{
  "extras": ["some layers without attention", "gated attention", "value embeddings", "an embedding shortcut", "skips across layers", "capped logits"],
  "init_std_qkv": 0.0352,
  "init_std_o": 0.0437,
  "seq_len": 512
}
Each number is 200 + 30 x the weight over its row's rms, rounded and kept within 0 to 999. Layers, rows and columns count from 0. The size before them is the row's rms in percent of the matrix's.

# layer 2 MLP gate, 576x224, rms 0.0503, rows 58-120, columns 0-111
101,186,220,137,157,176,162,190,212,198,165,197,243,222,210,225,163,206,177,196,216,220,237,181,212,192,178,235,170,222,169,196,212,199,186,175,154,153,209,238,190,217,140,172,257,204,247,182,195,217,154,183,257,193,164,202,219,204,261,153,166,271,223,185,191,241,208,112,167,190,203,200,173,201,167,205,232,239,202,160,211,279,197,210,209,191,201,202,197,188,230,170,215,176,172,215,261,151,197,227,177,166,189,180,219,193,190,231,192,213,232,240,180
094,144,194,223,198,204,219,178,242,194,194,208,229,160,194,141,232,187,174,204,142,219,196,243,166,226,117,210,206,194,216,192,191,175,155,248,177,207,220,258,198,197,165,186,245,205,225,215,211,254,212,213,146,198,192,191,223,209,197,228,224,206,211,186,143,199,214,195,221,176,217,181,238,214,175,213,201,211,185,192,208,183,135,159,195,228,195,237,188,200,265,242,201,237,204,210,200,214,163,191,179,211,186,180,199,208,131,245,190,192,225,213,168
099,206,203,208,201,182,198,207,219,234,204,241,186,215,202,174,203,233,218,186,203,171,214,131,242,168,206,247,181,232,182,243,189,157,199,175,201,210,184,216,224,173,220,221,134,213,157,191,157,241,168,179,204,205,261,193,195,274,209,173,194,174,211,187,179,207,224,190,209,215,223,193,189,132,215,199,155,139,148,212,278,274,211,233,213,248,218,193,161,185,208,222,230,187,163,197,155,198,156,154,250,219,207,205,212,170,212,159,183,221,224,243,174
097,237,229,163,170,182,174,222,202,215,209,141,244,224,160,225,170,215,210,208,182,181,155,195,141,206,150,203,131,160,170,196,159,249,210,186,195,187,225,247,182,194,180,183,241,231,202,195,195,212,206,209,207,166,230,202,172,177,235,141,181,184,227,193,201,219,192,228,184,138,219,199,120,204,184,188,200,224,226,218,178,227,205,220,199,195,240,205,238,196,191,209,167,168,247,203,166,182,190,215,195,170,200,228,207,223,181,216,192,246,213,219,208
104,222,203,253,188,215,172,191,244,184,191,166,233,215,140,240,179,229,188,166,207,207,165,241,240,202,195,229,217,184,191,221,172,207,224,227,224,176,214,172,239,201,192,177,160,195,212,207,204,181,236,238,163,191,217,209,169,224,215,157,174,182,223,218,173,172,168,227,178,180,201,209,187,196,196,204,224,187,235,208,193,205,186,244,229,248,224,196,217,200,200,205,217,185,192,238,177,203,235,162,256,165,203,236,168,178,195,173,146,168,222,134,216
097,158,176,161,162,176,226,213,187,194,187,162,228,199,144,212,200,177,202,197,223,217,197,137,184,195,153,214,179,187,162,204,261,227,220,214,204,179,194,179,177,249,215,182,216,193,170,216,232,194,212,172,194,212,224,168,213,242,222,217,224,223,129,189,218,203,258,212,251,209,222,205,202,163,190,241,188,195,196,194,229,158,153,235,223,291,217,235,186,216,199,212,162,181,193,282,209,222,226,206,189,221,243,208,159,210,163,184,208,200,190,219,196
097,170,191,231,211,234,199,179,175,258,228,139,164,183,174,146,179,200,242,200,209,172,208,195,169,170,213,230,204,250,210,218,169,214,185,137,200,210,204,119,192,192,194,217,206,240,131,138,187,211,203,187,139,216,170,192,197,172,208,170,241,173,220,154,144,217,198,240,225,199,255,223,181,223,140,221,207,165,208,172,195,240,163,228,164,147,192,178,207,226,251,209,211,196,199,229,159,174,213,195,161,240,230,167,143,230,216,211,190,197,218,237,212
102,200,154,216,206,236,158,184,175,181,192,222,200,208,185,225,195,182,193,204,210,174,198,236,190,157,228,198,138,225,166,199,254,173,221,169,211,193,192,231,260,223,220,242,214,208,163,193,219,223,200,147,261,163,235,190,189,205,254,258,254,164,177,196,181,164,250,266,219,168,183,202,185,184,195,164,196,155,174,155,201,175,187,223,223,180,213,220,223,214,206,162,167,234,191,217,167,169,170,206,158,210,246,205,190,226,225,181,158,243,181,146,168
100,211,158,181,156,196,179,236,183,150,167,194,199,200,192,256,177,236,179,234,229,208,189,240,165,167,168,183,147,241,238,211,167,180,267,223,165,183,208,205,216,142,216,171,213,256,251,198,187,200,224,206,242,232,177,150,218,171,229,203,211,165,163,270,171,203,241,197,208,204,152,156,228,184,168,239,209,222,176,168,196,224,186,257,177,207,230,208,234,232,182,200,200,157,214,198,235,176,198,200,168,238,178,201,193,196,211,192,237,241,187,157,239
089,177,182,212,223,194,197,196,177,226,208,171,230,268,184,238,194,204,210,142,210,207,206,161,164,206,218,187,177,202,201,204,167,110,221,240,159,188,222,171,227,190,249,174,184,171,187,256,182,240,170,189,246,245,169,188,192,163,235,198,205,227,207,227,208,216,184,227,266,194,202,147,217,264,174,227,170,216,173,231,211,178,151,170,203,171,220,164,196,175,213,126,194,204,180,202,200,222,184,212,193,183,226,166,246,249,165,205,175,133,195,212,170
103,191,227,212,211,232,212,247,186,183,215,171,258,197,236,165,248,220,191,183,238,211,206,194,211,191,207,249,159,200,176,238,218,192,168,160,224,169,173,253,207,168,239,172,215,188,256,216,231,209,225,193,184,182,218,224,193,220,248,249,194,190,231,210,113,219,192,227,170,196,227,246,168,212,253,183,261,252,169,206,244,188,232,217,209,234,206,174,177,214,184,195,212,154,213,202,227,200,238,164,190,153,133,237,182,207,208,220,184,167,175,133,212
097,153,180,227,206,162,148,223,170,217,181,171,204,203,197,212,188,176,201,249,203,208,214,207,229,174,246,203,180,199,192,184,184,196,166,234,191,235,221,178,242,217,220,179,204,214,265,150,194,220,205,270,178,161,251,212,183,217,265,149,116,198,185,246,236,236,231,198,208,247,207,253,223,240,154,215,142,159,200,184,252,240,183,168,185,175,261,152,246,170,199,283,207,167,189,175,205,217,218,180,203,193,180,217,230,220,150,259,201,167,227,208,228
101,213,225,194,236,175,167,192,260,205,174,160,189,236,170,202,190,239,148,221,169,219,227,170,177,233,210,187,190,203,196,196,218,219,241,240,229,186,179,213,188,233,215,180,222,266,219,268,213,196,179,180,159,184,235,142,247,176,149,145,226,140,242,189,196,170,199,245,173,154,184,228,207,179,190,205,182,199,206,154,147,172,252,183,171,195,194,172,185,248,173,215,157,198,250,142,227,201,218,135,160,192,234,180,191,190,227,194,221,188,184,227,239
104,161,190,255,197,203,169,186,179,190,233,222,186,227,192,250,210,154,161,245,241,198,198,202,154,191,135,173,133,238,262,202,242,189,269,214,249,234,203,233,230,193,264,211,210,216,164,210,179,231,169,224,171,180,251,178,166,195,227,185,173,204,169,180,197,248,159,235,183,194,202,189,217,200,174,213,236,240,168,180,197,254,223,226,216,251,171,208,200,214,195,205,205,175,211,220,188,205,256,237,186,219,223,202,142,259,150,217,154,169,172,173,204
097,225,201,190,182,137,203,202,194,197,162,182,199,191,183,163,227,207,218,200,262,171,195,127,196,233,218,155,181,213,232,223,227,159,163,249,204,210,203,153,255,180,262,168,234,219,241,144,187,208,179,194,225,195,185,231,193,219,196,221,201,165,164,158,204,287,210,203,142,194,217,188,217,180,196,203,247,235,173,203,171,192,257,205,239,194,180,198,156,229,166,210,250,171,255,209,256,196,232,241,194,178,197,226,212,139,266,177,207,203,139,172,246
102,170,268,229,180,215,223,150,188,251,209,159,200,208,237,200,158,216,275,225,189,226,149,178,181,195,187,178,213,186,177,200,266,186,195,272,210,213,182,244,222,167,188,198,254,184,150,206,272,192,167,205,140,147,156,207,280,239,186,177,192,172,223,255,194,200,219,175,188,236,178,206,201,203,209,207,212,263,173,205,240,186,195,196,279,161,211,269,134,199,154,174,218,165,201,198,200,195,251,198,236,192,232,236,246,202,196,167,198,236,152,237,238
103,229,176,185,220,206,240,214,188,188,253,222,173,172,152,208,137,221,181,194,214,254,214,233,194,245,196,173,205,162,171,243,198,258,192,171,149,196,162,176,191,192,182,182,242,192,187,199,182,183,193,222,297,228,222,188,157,241,203,203,188,266,205,247,184,201,265,153,200,218,214,151,175,168,246,266,197,155,241,286,197,194,168,254,213,162,184,172,196,302,248,215,185,221,221,210,213,203,215,202,181,221,166,209,234,184,210,218,180,212,177,184,196
102,219,163,195,197,194,230,216,227,191,244,163,170,208,181,217,120,204,180,227,262,217,223,160,195,176,227,245,255,165,163,230,175,165,193,203,168,217,154,267,234,158,199,211,197,203,199,239,189,241,290,237,205,198,236,221,219,207,206,188,230,219,234,179,236,190,231,174,239,230,172,170,182,169,218,260,193,171,207,221,166,234,173,125,248,219,184,198,193,127,174,241,217,200,169,212,213,175,234,161,164,227,199,175,191,202,195,253,192,201,166,212,229
100,179,174,187,209,208,232,220,185,180,202,172,177,196,217,239,218,184,208,175,212,254,217,200,189,199,161,268,203,138,229,190,183,170,207,193,205,181,168,244,178,156,220,203,226,182,216,202,253,233,201,213,231,187,199,178,220,207,163,200,211,228,209,162,181,240,247,216,197,210,180,267,205,236,212,209,187,160,241,254,192,247,157,186,158,224,244,205,185,207,176,257,204,191,202,198,230,151,242,175,156,179,190,209,182,229,213,140,163,225,162,241,202
100,218,203,204,260,190,175,167,158,211,193,149,225,205,162,204,176,213,203,226,187,214,193,187,237,226,179,182,239,194,208,156,191,196,206,198,184,268,165,189,208,192,183,170,193,213,167,185,187,198,194,207,212,153,138,114,183,168,173,173,218,208,204,136,149,180,168,195,140,224,228,175,181,201,236,211,187,165,190,219,159,245,135,160,253,258,195,236,223,200,194,216,209,137,232,265,168,184,223,190,164,178,201,206,245,187,214,211,173,139,185,163,172
100,264,246,163,138,174,219,195,218,182,144,169,174,257,221,167,158,185,205,179,237,158,225,204,111,194,137,198,237,179,196,216,181,193,203,182,180,212,257,200,274,199,252,195,182,174,193,265,179,210,206,174,178,226,162,162,231,191,209,199,218,121,218,212,208,190,214,220,186,186,184,175,140,225,157,186,205,247,225,201,204,175,226,184,214,167,205,189,175,217,226,203,191,188,171,220,189,213,233,134,225,179,194,230,228,194,215,203,203,215,251,186,209
098,192,230,230,175,199,226,206,216,196,153,178,201,194,160,163,196,166,186,201,228,225,193,189,232,201,193,170,188,167,226,210,192,182,163,190,200,187,226,155,167,181,180,247,157,159,285,239,199,165,195,197,228,246,181,216,235,307,169,209,198,248,244,215,219,219,216,231,218,184,240,218,220,190,262,209,197,217,225,193,230,182,156,171,184,161,224,207,190,232,210,215,207,295,237,242,198,199,210,193,227,166,179,205,213,236,237,162,256,240,210,199,164
100,139,245,163,226,232,184,156,235,247,210,164,208,231,160,195,229,171,250,168,199,224,216,203,171,209,209,256,210,216,278,184,241,248,228,185,266,182,155,157,183,217,214,168,170,228,172,202,197,188,196,229,190,237,186,192,184,179,217,121,247,190,215,218,214,188,214,247,202,195,174,158,150,196,230,206,272,179,165,219,181,246,197,215,177,181,213,206,220,158,237,242,183,174,202,221,169,168,239,239,118,204,177,155,195,237,273,172,232,187,137,194,152
097,151,218,227,181,186,218,151,144,245,182,186,169,177,153,174,180,201,176,184,141,205,185,236,165,215,143,160,225,213,203,240,149,203,206,202,189,283,216,239,177,183,244,275,211,205,166,218,205,274,245,176,211,198,225,167,224,212,175,210,217,219,198,158,180,170,213,204,159,170,201,208,217,222,131,146,152,185,174,174,202,229,183,168,255,181,150,219,241,219,201,190,195,181,176,171,255,162,191,222,216,161,240,216,218,202,251,244,185,241,196,174,169
101,180,125,197,171,194,162,188,188,220,194,245,157,216,177,153,244,212,204,262,225,225,240,170,177,171,189,232,192,198,194,179,182,182,189,250,245,216,224,208,150,196,196,208,253,224,196,260,174,198,230,186,210,198,192,137,181,195,229,199,225,199,227,213,180,164,161,187,176,207,220,196,202,234,180,210,141,215,227,187,216,195,184,183,177,233,168,256,260,195,215,194,189,203,144,203,206,185,154,209,192,161,208,200,243,225,198,223,167,228,154,149,211
100,115,153,259,153,192,227,202,200,176,247,174,145,163,209,243,200,203,223,255,211,179,242,224,211,230,182,168,207,181,160,228,220,218,209,213,217,221,245,191,186,226,216,193,193,162,204,193,208,208,212,194,269,234,183,189,176,181,210,171,231,220,161,212,179,183,208,231,178,208,142,205,222,214,165,231,238,212,182,230,201,149,245,215,185,139,194,207,293,211,197,143,184,192,203,226,183,227,175,168,233,215,220,182,154,177,195,184,167,236,243,150,199
096,196,199,209,229,243,163,147,205,195,254,203,184,253,195,116,259,190,215,211,167,154,213,238,175,204,148,124,216,210,181,211,195,269,215,260,185,190,217,252,127,162,160,201,190,197,172,202,203,162,187,212,171,182,159,188,214,164,202,237,167,158,217,239,194,172,209,216,205,203,231,209,98,149,210,155,206,209,177,169,211,205,211,164,173,192,196,209,206,227,220,236,162,187,174,182,227,213,220,182,208,206,218,251,194,236,220,226,221,244,243,164,191
103,166,151,224,210,204,197,117,191,185,237,215,176,184,218,235,213,209,248,135,227,185,214,215,157,248,202,282,211,216,275,194,208,185,207,227,199,196,165,170,234,184,211,173,225,219,248,176,201,184,202,215,183,215,123,217,172,193,228,206,201,211,205,249,210,248,226,202,245,215,147,174,188,254,218,179,241,226,171,170,225,191,196,181,262,195,189,158,216,217,177,157,178,138,182,186,246,154,190,159,200,201,202,217,192,197,185,226,154,203,180,193,273
108,173,241,180,220,224,134,215,157,225,198,213,261,198,183,177,182,166,228,213,174,191,180,236,251,216,187,175,229,191,183,169,136,201,210,223,148,113,177,196,196,201,168,231,188,222,199,187,190,215,189,224,217,205,187,211,206,214,225,186,191,223,157,181,215,115,164,146,230,208,193,176,201,216,157,200,169,225,259,190,229,185,260,237,166,244,231,233,237,261,173,210,211,174,252,155,174,121,186,220,263,203,194,151,164,195,228,214,184,196,197,199,201
101,200,161,216,197,202,202,256,256,209,198,221,149,191,192,187,207,191,163,242,141,176,207,192,164,202,193,201,247,248,143,157,187,196,227,236,228,185,207,235,225,215,169,181,190,247,197,189,211,172,197,143,168,224,169,221,211,238,162,183,250,220,210,226,141,161,202,220,227,227,231,207,192,191,221,217,185,170,184,179,198,195,187,163,155,180,199,241,237,229,217,188,218,218,200,238,226,219,172,171,197,262,194,160,116,214,243,234,171,239,207,203,182
096,218,164,210,178,230,219,179,149,188,202,216,226,151,200,207,234,142,247,189,243,239,145,221,202,222,236,217,227,194,189,169,190,170,191,214,216,190,218,209,206,206,196,179,212,154,234,214,204,201,240,220,241,202,215,231,157,213,181,192,190,179,184,157,205,200,231,206,181,206,212,209,150,184,242,207,171,166,243,186,166,209,161,180,186,136,229,194,188,218,233,201,181,197,168,162,198,213,169,192,244,157,236,182,144,184,198,203,210,190,277,178,203
101,167,158,168,221,204,175,197,205,190,169,191,177,218,234,188,134,198,193,195,180,154,135,176,198,157,195,243,184,169,167,195,171,196,152,225,182,212,225,182,211,177,203,210,201,219,164,215,220,218,175,191,188,238,208,124,227,191,174,168,187,220,222,172,233,205,198,152,197,201,169,117,194,204,221,165,192,188,231,188,192,193,177,165,203,269,241,196,204,202,180,234,233,221,228,165,199,213,264,218,153,206,175,225,163,224,275,205,169,157,244,175,215
095,245,157,211,165,150,216,184,224,217,207,255,232,213,212,271,217,199,223,178,229,213,256,222,152,197,199,192,197,188,222,171,242,163,226,217,197,221,231,205,171,159,204,188,190,190,256,186,234,183,242,183,234,195,129,210,179,206,236,230,212,201,218,241,225,190,209,221,224,181,213,204,262,162,237,198,224,203,204,194,210,209,202,249,226,200,228,195,237,264,199,231,151,180,180,207,187,204,189,176,188,197,229,207,186,236,211,221,137,207,242,162,243
103,237,148,170,180,212,286,184,175,229,213,184,191,231,169,235,136,223,161,225,191,190,163,167,184,215,222,172,177,210,150,179,172,244,216,232,205,197,190,202,197,164,219,210,280,211,172,127,189,272,182,188,195,227,216,186,198,235,220,249,227,215,144,152,191,153,187,212,182,159,196,181,208,210,189,166,206,184,177,241,192,194,213,185,213,155,160,151,116,145,225,160,195,230,205,203,195,162,274,236,210,206,174,190,247,175,226,157,212,190,232,217,199
099,188,210,156,193,197,179,173,137,153,172,232,204,250,223,204,176,141,153,211,270,165,197,229,210,178,246,203,222,166,189,243,207,177,184,226,166,203,164,236,208,224,186,191,162,202,200,158,211,206,214,272,213,224,197,213,197,174,214,238,202,191,196,180,192,187,206,170,135,189,194,177,168,177,177,214,211,226,207,186,168,223,152,193,226,209,203,194,219,170,209,227,195,221,199,172,206,224,161,188,220,186,221,189,234,208,231,164,175,211,205,256,240
105,163,139,168,222,162,210,180,148,167,165,205,161,197,185,229,252,189,197,216,149,188,184,208,237,214,211,182,184,200,171,202,205,126,227,197,222,171,187,245,240,238,196,215,210,239,199,212,180,194,258,218,215,177,176,172,180,191,250,232,163,225,140,189,216,204,184,195,220,179,183,232,136,211,158,197,215,201,215,174,226,207,200,184,242,197,239,203,163,173,230,227,230,203,194,217,215,168,219,177,199,149,219,198,209,209,245,202,248,188,175,229,195
093,203,153,183,191,175,181,188,223,224,224,164,223,198,181,184,243,228,199,201,222,137,181,217,186,176,217,184,247,218,213,180,216,173,251,228,249,193,186,142,219,167,158,176,218,181,209,213,228,145,231,173,272,226,192,181,209,154,187,200,228,198,203,252,189,215,218,249,135,205,204,147,162,223,206,203,136,172,172,174,178,249,227,186,164,170,196,173,221,218,238,173,182,138,186,205,178,229,222,188,174,184,223,194,138,145,242,190,257,196,210,202,221
104,166,227,155,164,256,161,163,172,214,265,209,217,192,249,193,189,229,230,191,258,188,181,222,238,185,260,192,146,193,231,200,167,124,209,182,206,205,221,217,178,232,177,192,205,206,233,151,206,241,193,169,147,167,192,130,172,227,195,215,259,214,201,207,200,145,265,217,230,214,181,245,215,144,205,192,163,183,189,233,185,168,163,212,165,182,242,159,187,210,211,218,207,218,220,144,181,180,221,172,222,193,185,236,214,176,167,196,190,138,188,197,195
099,232,185,238,236,173,264,201,212,282,229,196,210,223,179,248,198,170,184,253,213,287,250,193,203,239,195,177,225,183,159,221,207,182,153,197,162,199,124,225,218,205,171,187,227,213,198,203,204,215,206,246,172,170,152,247,213,207,199,201,258,182,186,220,171,200,189,179,179,226,172,200,220,214,179,215,149,170,191,195,181,168,234,181,171,158,238,174,170,193,239,194,203,277,141,200,177,178,198,203,135,193,219,203,238,211,182,205,232,172,186,214,198
099,228,210,141,269,227,200,217,179,214,178,209,189,204,222,196,205,224,188,200,170,216,189,208,217,133,177,186,221,198,195,236,184,245,196,205,169,180,166,196,193,168,164,228,213,203,212,203,219,163,121,186,246,217,263,168,193,220,203,143,230,214,188,235,217,217,188,212,191,232,271,233,244,247,188,221,204,194,194,207,213,187,191,137,211,197,210,192,205,217,205,226,238,219,232,194,236,241,197,133,151,143,183,213,205,241,200,227,214,175,121,157,214
106,206,217,166,235,223,188,172,163,161,202,171,208,160,229,203,228,227,176,186,175,215,203,153,219,185,165,203,214,209,199,208,226,218,190,231,235,161,257,230,211,212,209,212,230,198,187,251,181,128,208,216,228,201,170,228,195,198,210,150,158,187,173,134,197,179,209,169,251,231,154,215,239,222,159,168,225,147,167,240,209,269,194,204,198,232,211,237,208,238,173,241,219,193,211,215,224,137,181,116,183,193,188,224,184,171,216,170,185,201,185,235,250
098,255,194,224,215,210,194,194,210,142,247,219,130,177,180,200,193,225,230,278,201,180,229,228,180,239,204,194,226,147,183,222,200,193,213,175,145,197,214,228,184,198,213,235,211,215,176,215,176,212,148,215,153,209,169,240,234,184,189,160,191,184,197,151,136,192,228,158,265,213,184,205,195,189,178,227,192,220,208,177,240,211,203,180,245,194,178,182,212,232,176,160,226,177,196,208,160,247,169,232,226,225,220,196,215,202,239,233,212,155,265,161,217
101,244,195,126,202,163,203,176,213,217,197,191,167,166,126,186,161,192,199,186,178,177,188,246,128,161,179,174,225,203,182,217,202,203,216,198,189,218,207,226,192,179,229,206,229,147,262,215,223,171,193,172,217,225,264,231,216,190,183,182,214,231,189,217,157,214,192,190,244,200,202,194,150,255,187,192,235,187,216,161,184,217,140,203,193,185,216,181,201,221,161,236,176,136,213,175,194,214,194,233,216,185,218,256,169,225,240,211,219,212,215,197,177
106,217,213,232,160,226,161,196,213,212,186,206,222,186,234,197,198,251,221,150,198,230,218,240,212,163,183,213,224,194,226,187,251,167,197,235,250,168,199,215,268,258,200,233,228,183,210,161,248,244,241,218,231,199,199,235,213,182,263,230,222,188,177,246,254,184,160,184,172,167,230,195,226,170,214,168,244,195,243,213,195,180,194,218,159,164,166,222,220,198,155,195,243,180,238,190,181,184,232,199,153,214,213,181,223,177,182,192,147,170,220,243,203
094,225,178,182,220,157,176,202,155,153,205,220,187,242,194,142,216,215,243,195,214,164,168,202,246,174,225,150,193,201,181,244,189,200,223,221,191,238,169,190,265,151,167,194,227,219,246,196,218,193,253,234,157,188,148,168,191,203,209,192,215,193,178,223,217,202,223,198,182,203,220,184,222,182,183,251,231,211,189,187,170,260,197,208,162,177,236,211,234,168,165,204,246,147,187,204,230,216,156,180,194,221,191,236,210,219,186,176,173,173,193,180,202
100,237,201,183,182,187,251,205,211,243,175,184,197,230,199,218,175,185,172,189,163,217,221,162,233,248,210,227,221,184,143,198,238,242,179,158,215,217,184,243,267,161,184,294,226,231,201,198,189,204,193,177,183,206,194,151,208,215,140,236,173,91,215,184,255,154,196,159,203,228,191,209,173,143,196,204,205,209,238,200,187,183,205,209,226,213,155,155,168,199,163,205,154,246,231,221,214,162,187,203,212,194,193,208,239,237,172,186,195,192,233,206,206
098,209,202,233,203,200,196,190,161,233,194,143,225,237,132,178,145,254,207,227,187,217,164,206,196,171,232,248,224,231,224,167,182,218,257,167,213,165,231,192,221,222,207,145,204,171,218,199,175,179,210,183,191,210,222,192,269,169,196,195,161,202,177,213,216,168,199,115,170,204,183,186,195,200,182,139,236,174,213,187,178,229,187,254,229,191,239,201,238,173,235,184,211,196,161,191,202,213,188,219,162,202,230,198,167,178,239,152,160,241,228,212,182
100,232,172,175,185,223,218,262,217,259,186,153,190,239,237,170,204,174,227,195,202,174,174,241,273,195,209,213,178,114,148,128,218,189,205,216,197,177,118,166,220,246,202,130,182,249,243,183,219,186,173,142,191,215,197,206,234,217,160,219,200,171,189,237,199,208,202,211,196,229,204,179,170,262,219,193,173,198,212,218,225,200,191,211,180,199,150,196,167,221,155,185,164,160,236,173,230,194,244,193,228,190,224,204,156,202,240,263,250,169,185,238,160
100,157,230,244,208,208,234,172,225,202,163,203,196,194,247,140,215,230,205,174,202,227,151,165,214,193,124,127,167,214,157,215,258,240,224,132,187,177,215,165,198,175,213,144,178,195,237,207,199,152,192,188,248,171,182,154,172,190,163,184,180,242,236,201,147,216,152,208,218,245,179,193,189,214,201,165,161,182,165,187,183,187,204,219,216,229,185,161,244,211,198,147,176,170,257,185,211,254,299,206,208,172,182,141,229,226,203,204,207,183,183,242,241
107,255,221,208,195,183,201,181,147,217,164,161,217,220,147,126,233,209,213,136,162,210,201,194,176,197,233,163,191,205,136,240,235,216,249,200,238,192,214,161,245,172,202,202,203,229,194,199,231,217,211,165,206,153,192,149,208,204,186,187,237,222,185,166,199,190,193,257,205,181,188,225,177,173,181,214,197,214,198,235,204,166,246,212,189,241,242,203,240,181,226,211,254,219,191,223,270,210,219,174,180,224,211,177,249,192,147,268,208,228,232,187,185
094,291,204,216,277,230,178,185,177,216,160,160,222,223,195,162,168,234,188,221,200,172,183,252,173,202,243,191,204,165,214,204,249,186,238,199,241,185,185,251,196,196,138,227,203,220,235,202,216,224,176,208,231,188,142,196,195,208,215,186,233,167,216,153,215,246,204,135,202,229,154,196,201,185,251,248,191,240,228,199,186,221,181,214,225,164,148,202,184,208,234,259,167,239,198,216,230,213,224,171,223,167,181,225,188,182,194,213,224,249,196,184,183
100,210,224,211,197,199,207,204,208,189,209,150,247,155,215,239,238,192,218,182,205,260,249,225,217,245,231,185,221,157,203,254,149,175,294,186,164,206,197,249,216,194,263,179,223,232,177,210,127,233,202,210,186,189,205,223,205,190,210,199,184,210,201,199,214,178,187,164,215,188,158,165,269,217,166,174,193,168,197,201,196,182,165,222,244,163,242,222,180,186,205,174,269,212,264,204,206,235,239,213,171,205,156,157,201,188,201,195,206,150,202,265,190
102,240,245,242,244,223,241,160,215,192,202,221,209,183,151,191,213,206,225,216,232,225,240,186,183,179,190,213,220,224,207,191,188,203,173,172,151,281,224,192,189,204,210,161,159,220,170,161,183,235,249,192,145,187,172,206,192,233,200,166,206,200,251,211,122,196,172,136,246,193,248,199,196,214,216,202,214,203,200,231,228,209,203,198,243,175,207,225,253,157,174,200,208,213,166,206,224,195,181,164,206,219,233,177,136,197,252,202,221,221,255,189,217
102,230,208,164,175,197,180,208,224,151,205,207,241,267,183,223,212,196,227,177,226,221,199,207,179,201,193,161,180,195,211,176,173,193,211,187,180,149,198,219,171,223,166,223,203,239,162,268,129,193,230,224,184,228,259,173,215,204,192,196,216,222,213,173,257,204,167,214,230,191,225,209,237,198,207,197,196,160,201,217,186,214,182,159,204,195,180,222,227,194,239,240,139,172,259,278,200,231,200,182,172,243,258,135,184,182,202,109,132,161,189,183,187
107,177,211,187,257,196,192,168,191,167,135,186,204,207,186,179,237,236,181,205,210,230,227,212,226,230,207,221,181,166,231,180,249,194,208,184,188,234,144,205,213,218,183,178,205,208,175,206,238,217,143,184,178,222,153,212,204,178,210,230,179,187,205,155,203,166,191,153,225,157,191,209,193,107,181,217,213,214,211,214,226,159,178,214,202,192,148,188,262,240,157,209,209,198,183,163,204,190,161,202,212,198,240,141,137,171,221,175,212,239,239,198,199
102,192,200,184,211,155,186,222,223,195,223,220,212,221,222,203,160,178,236,199,260,166,188,224,143,188,225,196,185,223,202,232,216,178,155,131,272,202,195,251,240,203,226,215,208,224,190,176,195,194,212,206,202,149,271,235,238,205,193,181,214,259,198,233,216,211,124,160,241,210,190,191,198,196,215,213,171,197,206,200,255,217,217,204,232,180,123,202,207,214,189,212,218,182,257,172,173,188,185,192,138,216,193,234,236,235,215,200,225,202,240,279,214
100,252,188,227,149,213,220,181,170,225,199,185,169,203,231,241,209,271,190,179,187,205,232,200,189,244,210,156,188,256,239,198,216,191,204,204,196,183,228,211,169,203,260,201,254,201,140,174,182,173,170,188,189,187,199,152,269,193,170,177,202,206,193,245,203,219,211,134,233,192,133,202,227,197,214,186,250,208,227,210,187,179,186,172,231,200,241,162,184,227,200,240,236,203,170,215,158,250,157,202,212,246,166,216,190,211,221,171,181,173,183,218,212
101,203,189,185,165,181,155,183,187,163,223,189,202,208,217,211,145,199,212,202,197,240,193,191,206,171,169,128,158,247,230,260,201,205,222,159,163,176,167,214,143,197,256,165,215,228,227,197,233,218,264,172,208,189,192,163,238,228,209,211,233,195,138,208,247,182,232,154,206,245,214,250,172,220,185,189,183,152,221,243,162,170,238,196,209,264,186,274,220,181,206,206,189,191,227,189,199,232,188,198,194,155,191,174,186,191,205,195,209,249,263,156,162
101,209,143,222,193,192,212,194,181,206,256,201,227,199,181,200,163,230,207,175,198,178,241,150,190,164,239,193,221,245,227,218,214,227,194,225,183,184,249,183,194,216,204,199,123,195,181,177,219,233,209,238,250,193,179,187,247,208,182,208,209,157,186,197,236,225,183,239,213,231,178,265,186,206,189,237,178,155,275,191,130,186,207,171,147,172,169,195,266,189,229,174,182,208,203,207,241,195,198,192,225,186,243,200,216,190,161,194,167,181,206,152,206
104,212,139,213,207,227,240,222,169,205,220,209,195,237,169,148,223,140,205,208,198,189,198,173,189,210,232,187,207,202,171,180,105,266,200,225,159,212,192,277,222,245,203,166,250,188,247,199,200,220,212,205,177,165,182,190,191,172,204,160,206,212,183,220,183,198,179,218,209,240,153,180,206,197,238,133,253,205,163,208,186,187,194,182,211,188,260,200,195,218,189,162,153,260,235,257,164,144,213,217,185,218,216,241,222,222,193,191,143,210,204,273,236
094,186,206,263,197,209,230,189,203,183,217,159,181,181,223,216,235,198,214,196,194,198,178,260,180,158,196,196,213,222,141,206,229,258,218,259,223,209,178,201,211,159,225,183,209,200,141,168,225,206,209,210,254,219,208,265,182,218,197,155,186,246,252,192,209,186,221,194,201,229,211,211,220,213,219,251,185,221,254,198,203,182,212,215,189,200,231,208,197,198,175,167,218,155,170,175,178,194,227,211,187,262,197,182,184,168,195,189,222,223,230,254,226
099,204,203,252,200,232,195,158,197,206,183,195,206,256,196,169,126,166,167,221,247,257,166,260,178,193,225,231,167,188,244,226,213,181,221,166,199,220,195,208,192,228,199,211,178,188,252,216,232,183,235,191,198,170,163,172,199,251,194,249,176,193,217,205,236,163,220,212,260,183,194,225,139,207,194,221,182,204,224,235,231,158,180,201,223,203,157,234,164,210,225,165,160,172,195,224,133,185,262,182,189,146,188,228,151,264,154,187,204,186,223,188,145
104,224,125,196,218,184,158,236,212,144,164,162,183,192,201,253,224,229,164,160,173,139,201,187,189,195,165,184,182,246,187,218,150,176,245,242,198,180,210,163,182,203,171,206,197,183,210,203,187,129,205,264,180,112,211,232,201,197,229,189,200,176,225,215,175,258,203,244,207,233,170,187,228,211,157,190,221,176,222,220,218,219,228,194,204,204,188,227,244,192,180,172,195,216,209,229,206,213,203,272,184,232,205,193,206,177,190,211,221,219,239,125,244